Weights of a small transformer language model: a variant of Muon for these matrices.
Each number is 128 + 24 x the weight over its row's rms, rounded and kept within 0 to 255. Layers, rows and columns count from 0. Numbers have three digits each. The size before them is the row's rms in percent of the matrix's.

# layer 6 MLP down (transposed), 640x160, rms 0.102, rows 220-240, columns 0-159
098:154120142118116129138088069140073106110136162127133113122138121140140163148063132120146159094151132138135153135152164085174119142110132130097126131152117137163142128102075119105092142103140122127118138111152132100071129131064125138112135140186166123065142117117140135142150139140105086125122150119162137112113129149136128145129118165132108184115095114110105110138126173103138096145136121161086149151131120103103091150125129092143132154124122127145122159128131123102150145156142189
118:157131120118138144110127091137129135097107137168157128186185139126131126162140130153165113137128149100093111115127124165122120095128149104184125116149120136112120119112110094157122136159145152085124147125158085067144089117101128120111111130126080180130094123133138079161159147103089112152113100140171140110160133176107117111139115096085138101110131137143090140153143133167104147115123104119132149141112141087171127143130160127139129132083113155151084101124101119148153121156146136
106:166138118164139143157127126147116140139107137155124108109154144126088139115110121118152080135152146115185109129112098153143088120163159186131154120101156136117082137152146133104137131106108118105094161149160106082125094125112140150140126100090160130117076144182113100136165144086082111159156102103144130137154119104128086134101126123098141141122092131156147102121153141103079117117107136142109137141151174118145100069106132128131130139140155132148112122155166121144166090128127109
089:091130137144058141160107132115136121160087184094133146081176150167164132099139066107126128167098138125144154154108150113135104114127132144128135131141130110131105132146121106184161164104173112096136100142145095114115105157142174150112120112158102130090106130152102152116097157118123131135141118153126096105164150112113140127126103108146113152132113114129126086111126100133113102099149137151155153121156145121140102134127188111125137142135157102080109104163154159103102136104108129
109:120135115105124105134122157138116125106078143148107112165103152075165130122107128130124129131128187136138146133103123115079157110145121142133126115129139119143163119119095131136143118166131117124145136087139094126101101108116121091195127148155100133085107141109117133138135127140130152135114138136117164108153112155119074141157136088148142108132081106119167130115123127178143127157098120087107122113164105124145114135170119099133128201143161172138157153087150086189133123084140136
104:105171133121149141086150135131131103127146157106103118088150141143117104144141112123133185119080123144106147110103100158112099163135156149151124126097063161106148187121077129112146132151141138136082172127181153152081104089148138098129129125163140174127123087151122100127140157126126133141113109119089103140140171108108175118109156124126120141111130150115115114150105092103137132129125125146119144149132110116105105113145079135090154116138158138112140144166129136155074115133150101
092:130112137110146141149124144124145120128127137187160144093109162107168185108129111159124173093168111151129167127152111130162152145090121152137143103100161134133167132113110097183118158108163131095148136105113090166151098080142090097138108112166072116112087142134122133116122132131109138119150107134167123131140130108125120167149114088162134153096108107140107084085090126129091156130135096164098111127119131122130144143134109144129109131079128135181144094120120146127130121144103120
096:130113151127131125147154154096121132118148119187106154104101150119141128109139084144122121167135137089119131113173168066138144069082169145155138167122132112140098121119106103093141140158150167144105143105142127122120132132146141159129125125114130119089088136127144104111080131134112087161110173164115142141083160121152077134132118126124112146135107136104123108117168178145113170145146121119107150144101137149132128104147100138083147106122116126113134134100117152156168136155060133
105:106071152137120115118119116116126142101119128150148109151136088130143171127190077107126084147120137143119166155089141136126156154152084129155117111124150110050136144110120154163119112133102104116089123114140113076121145111125141116135103116108144150159128133099084142099149116171143129180109154154144137145153168169107133113141112132135106107147134139088147140172118127122107124151146090114118086124154155145103111136135115140120144101097114134147129113152099137138121125114212119
118:091086121120166121139160105132118099120119110132097111123132090137090142134089169061130093107106140117141154108109142166109122136141174145145112120104119090136154095138130121124145152122104140108168147111095093149118133162135138157161199123148123099090164127159102064099167114116124143181129133099140101131131164128153169153143155110128139156141153136147118142121124106134147145107124160135128109129106174139103139190123144121092104130126115150104137093123112119119124096163124109
093:173134110107089152116121137138134163108087103161122093114134104141137129118126144146092141172113115179111111120105087112136115115137140138151154107121134131138099124145134110164062101145131131088139127144157174110185125111152132168135144092097121093113139122125123171138117122119140105104117107144126125094112174144092103168105099146092160102133133136117156147143085135111141122128100124188128092113175158114136121138176134146161140144131072124133119163111156129166093142110100123
088:147125125140113095142120130118158118150150125114109112143113145124137165116131129194106148109120162105084159117132163146100136139170091124116113138127095126085110102133120134141104113153128113106179135107096137098107129129120142156157102135155124082141134115118102139100085100106086151105167149117154106105113178164092124125132098131109167134156106138138140098133127147130121138126124150097185137103135047144113129125193139140118144111126158105125133204111143102137145111111136158
094:131098093131140123109133119077096068093121106134144120097113087197141129131137108120151125140116091118149142139149147097098128103104129134069150142122149142151149109140187142186122156129147106090105131160113117170160115131172135100138156157160123073128114160125135134145124138084129140140121113141113114140133095114148129132137151171165113151122096116113126118099131179148132098118165162124119120146140145125117134157124090123130101108114141155094141128106121188096152098146136100
083:133102098149121138099102121124117184083115172108124196127108146104125130120146138149168150109126121070144122145138115123090146098114168106122123127149057115183108147130156134142159123106146106151078086123125159105120169133124130126121141127162166146151152142121114161138113164100059123121136124107123088088144135136122156118149120168134151099127166111120090100099139117119138105158104123125115106112148144127104144105137143118129105102126125144119155191152126149119146110142147117
093:121112135107128096132096127139144138157098120171170128128118165119146158129113088175148119131129116115146095117099125076157127112157122111150110188127111094100121092100111113123115069152140128146175132161146088147146143150144119178092176155144091112153128121102159139126199101144129106115150140171114124143084114139139149117114095138134098094111107142104164134080110124159131140138135110139119120133114129110148154154114143138115094151108126130111092094116165162151145111149107153
100:122128095140140135114168125148141103109097140159131104142111156147183126106109112141114149116146110142103123075097131137135142094145144120157113161115112130105111110123121129082141080123053099126167134131118131172144093161141141133140116160127148114103141165145078072135120129072126088155108137130145133151128105179135173118102143120119161111183147160087162123150144126118101123140166106133147105141101110141121123132158112109125178135143128075143136144131141131127110133101122172
092:106123122118093160143124110136122167134128155147097182125136158122175115118196149141134130156145109175108110146120124175111159132115067126069117140129100138128132086146132166090152127134143136120154094119119162123111127156154136133132106123112117144118115130125164090132169141138075094126161121147143158102130146146139131147162084152120104103141118138145114113075154094102069115139076095127139133125157114143149101123127151115113139122165161128105155121092129100127130132130078119
102:145135141139143102160076122144130165148139107117128133111128118158158095122113147202114140096119158111144140110130152119116103113095157086118156123124160193100119129123131097139131152129155132158112137132114144117119176144159155139132146119162109142104076118129118118172155121174140121127147092141153149157109135119150125144128142124153103094079095128119139150145094099099136116140129125107080130140116120086140108107131087152117088095105127076133132103160097167174134161142111081
117:092137099103086121115130149117180157115177136143132082098125123109107148117134110157137145112154103101091132123140142127119154153097135114145123180121187173149145117097152099127096136108129132153134104164067101121147126119133171142117088144123144144079126128111128121092142106156118125104192155154125150079134102141111154163130104127145137110138165177161097162103091136122120121140121140077127113100126153122093155135113125125133111112131108143146152155146090124109131084122145120
102:098168161114129158133161158148133150135155117140127160116127100151146112111095134116144129124176157116096116151109094142127116133107092097167180109137152127130166141111137147183141097134137135127101122108113126123112111134118153096112141135125125151075128100129141135162142062125171102126152109089134163144127108110080123181096121090117141107110113112121148131082129117140156102130166092112097152141120120132178113134142139115093102139118102162129087180186117146144142115118112150
098:136132142099146148143126081084163140176126151115162115147080116090172096119139089117119136106129086105132092152145129081108130128144103128109114104100102154115140111151139096113109151130097169104151122132103164111129129125182139154164106120119142098131136097114120142111140157141150120123126132151151141137146114170120137152130081149125107167125127150125112160094140153158120142107168110114150116068105164128152101112116145102174120180106120144136134167056133102122122159125148133
# layer 6 MLP up, 640x160, rms 0.151, rows 221-240, columns 0-159
113:104117127133123175119064146158115137139126147146102122114149114127137083126130140122094084153139140115136091113115128105060125123157162158110141122082161141111174116119127150124134104148114163084126099124111124125175112171155137097128135149128150168088112133098137108087149100142099164107127059130117104165127135146141133118156100122143153135113099129109110151135126153108120123130116131118109135169150103113109132138145132147095101125130107204158129110134157156165134134190126147
109:143131123123099132098147087161154162068145172132165114155103114171141114104136122119087087118094109168125154140118115092094123155149148087121113114135135169154153152151137121160146155118138124085123104117104098148135138118109119146100169121126103144092098132139162160110095101189147156137121106105135166161110138161120124170117091133132098080140085079085160145108133142130114148119140103102147131139136086131147115142127091154139113146141096126154121135125138144143125136169120141
089:157127104125144115126133153130119125122135103147115129122112128111120170145107160168143148118153089113112121155125152114163127154115138118085151104121142148071162093086150132110091141145113133109140135122156187091111151145125093078153125168065133117150153129105153122150087085120148097096163123130121172109097108148127117100118131132114110122134155121129147128132104101116152139153156105161092127155101146153140156140169082130112130108139099131131146132118105096181130090079185129
104:119135095152099138177129177102130144137102124131136172120144121116085139116129137068151120132093112132127138117138114115083108117170100136122104141177133134134119103161143109182117119145116135120102158136166111090125109136146114115137165111133157139095083144137105160117122122139149103078085071100128130079148135129168117115143098178111118143123088116115122109137120153097132130134158132138121113144133073129153105105124110192153137185120131133122177125131142110137139126134081153
104:126146137157110084114110129057084160116146163121144128138159157108114140129135126124124128142126140127124146161128134127124132103091135092162121110129140122120143107148117130148121110155116139072133092114117144129115123118107150129114154139135096170135093146089126138129099159155157198137087169111125127187100126118133115082139119125123155126127139093147130159084147109112159080131155120121133157091087113122110125068120103119135092100149147114128105129158184138139180126151116179
100:145150133177089125081148156133141109152129130139092092131109119154081167165063119089159133166136143137157077102081123141165119127141135107131098162148073100109130102130101123121131144148093138141124110107140124120125152152109142126123142144094112152117161201126109123080121162123168127127113119086111128121101134151100134135145133163100120108129174141081163134143155122148139126130140164118160097119150114135132108134153139148122150135171146145110149123180133109129148114139134101
095:123182122145144149145144122180146080116131099111115141149186129116127120116146104155088148127093129108111153130113109129135101135122133151100139111135120177095118087078109166096150145117119128129148114151117108132111120086102129105088132117140162079139144117112180105121114093114119183101126122111138096108153127161157172127121148140108179112131122087146144108164142152100142118108199103126132100095135111116117112174122116096128089145126109123130151085103152101126149118145134133
105:165071120116098133129147157065169089085077086101116130107156122094101126150080089135143159146117137165107101173146132156123136097120136133078146107131144122090112145144133156134135096149109112124125134128147091140135104168151128118137089109111139128117113127130120091133129151150151149120127126128141140108126105108147108140143106168156142181151155111132153144113131127161134118188126122122129159129150157165119179135149134070106155125081116128143137105142118106128142116156125176
112:075089089154143130131137145121159152110131150098106116130127112098121106172111108084130121117142086107177115133146150169134107139127164140124117085106130124153142144167127152150165138145154158110141101109071126150154120152062132111111144172146122171125109145104185135140119121133145135080119157161129133125136116087135144110136100146123123126113137106100139156115132103151068120131112147135099137166142136156124137155134152130113081171132162129097108085130117101111121070136138140
096:139146092131126149140148143111087150145129108130126146114139130138081098138075172165118128142112134097107153120135120143138125143117145101093094129106100141109137128151054139140094132154155121157146154119130115150163123124146155148137139174126120090121139098146115100185165153075138088121100119068131149126103135175124106147127089130118148140155123154131116177158157142118132125139137106113132110105136115155150123128174129134123094108101114110083137093183075113134108154097150121
084:143114113142160164123140156161103095106126121107115134131177164141130116131132121105170117119128138101141154130167159134142118174105159084137130125133161106128124154126074151058117120088129108116151087126158158143054127118103133120089152099101070102146096139158105130100105132136128132168108128111118129175136110152120131118117166119110108162108144126130125132101159133153123133140115163166107162138161147152116113145112133099121106074154124169177145155126104139131125119152133146
096:118113085125079099164123142121148151116149132162087152115107119119085082113128118106137117156110150111118105096118137153157145113128168167161143137150121103124113135118131123157182120110096143118115130110122166142143102131137112132149115157103125072117126134103128141108110164091107126111114170099197140114095107096101171127146146134123120122142138117129182144113156167113124162141080123151130158133158122146117109157113141153153098104126146153172132141100121101175098072119126166
084:134135152110113138137149127128108082149176124139140092098148084121153094151096140107127115187145119175100127124137127136129105142137108144112156140159127167123153098090141094142107138148144126154136107126194093114123082098094081116120126069123137140122097059124139130137127103123182097111148148170165112108106153141082090148137145137143170136108134183119134153131122108080139153149115122139130114138124133124161117133102117142154119148098146168102123097116117136107136111127115134
099:152169099132132102131129110122105142156101129154119142169135136137148116112102135142113156111086139161140099129146131142131131107157111150154113123136060164153145151147182126111107120143123115171173116117090092111150130113148119135144153173153109056180107096112119097108127130088124128153136115109107136153088113148116131100136112081144145101130137154165108121157149110085119069132138122136186141116088121183122163115119146125098106122137160125121119162114119104143090119129131120
099:146181133113146113101162118111095066114192107138118111137136071149101161116162141083153141168124134136126121122095148120137105077147145119091128084119140151120128151101143152133118128099164164111125154094158129122102147117124101102111155129135166170119159133164127132132082157110153144176105107125134127110127135152144108111142140151130126131102107090151114112171177139097096131130129141126101132111114093101119191077132125109157150129148134099122162111115137160136120137133113126
090:152132149160167108092146140123101113134125107140128069135093104130127134110164126133150116108101124060111120120123112119098101127100170139133114150109097167109155129165148164106133100115113137108174158089142134128115137119078108112137152119152147147164097127112111162156132093146175145153155110146135122157159103125129092119111094133152163154096134121151102128169075154112134159120126165153131126104103092153125120122096090172138165160091135137169138148086118117136122140147130138
104:114080082207088096125089130142102134109116100126161121119109116141110124143088143175098129116118085100150118126077121101095130139111125132144143134117137097126110084112168134104153165119097119128114122143159099125167132146103146117136143094123126143145128117116117130101107152159159160128149135174098192134126080106175114111115124162149111099139125159134141133127145156072109138136131116104122128131112126160164090110160122121110136150142135111128168172099136132153161121140099115
109:115091108116122123121123128119155130117158106103115111102106081110063102138169126173158135147090153123128151138129136117133138164136129145163118133104129143115143099145127151152158148108202122138159137159125100108147149088099146135149129160139154188138155149114147144113137103122165130081098090146088119157109144129176119115147155118116092111108148118113103101084146133133153143125101132135133103157152181144107104148135138088116150099180132126111121131134120076112152081127142117
104:133119085093147093097125100140071140160188134155128118115177131132116101108130090122150130100116160132144122133135108146113098140087100130106105110169142130135146148134202120142124146133138145118105149138128142143161146115157181168142138124130119137131101097133111133158117131126144121104111114121121126084122132105090093126112132160167131178141096156138171111101108119161142142088159100137094106105108074136154123171161123110156121141115111102119141149168114081124168103113114133
100:169114155155095171129094132155137140112141103096131166103105138115110130123126142112159118144148117148153148111124138169142117114105140132135100137127093101080115087115128100151148093094120132113150062138137117090174106119157142092120156141104073157149118094100137148131138141149109103098100132122097157179115132145176131122131122125110152124087148159116133151151127122128136143160100121094141166112167162118137131120079139114124141123144164128133133119081136125095122110116114211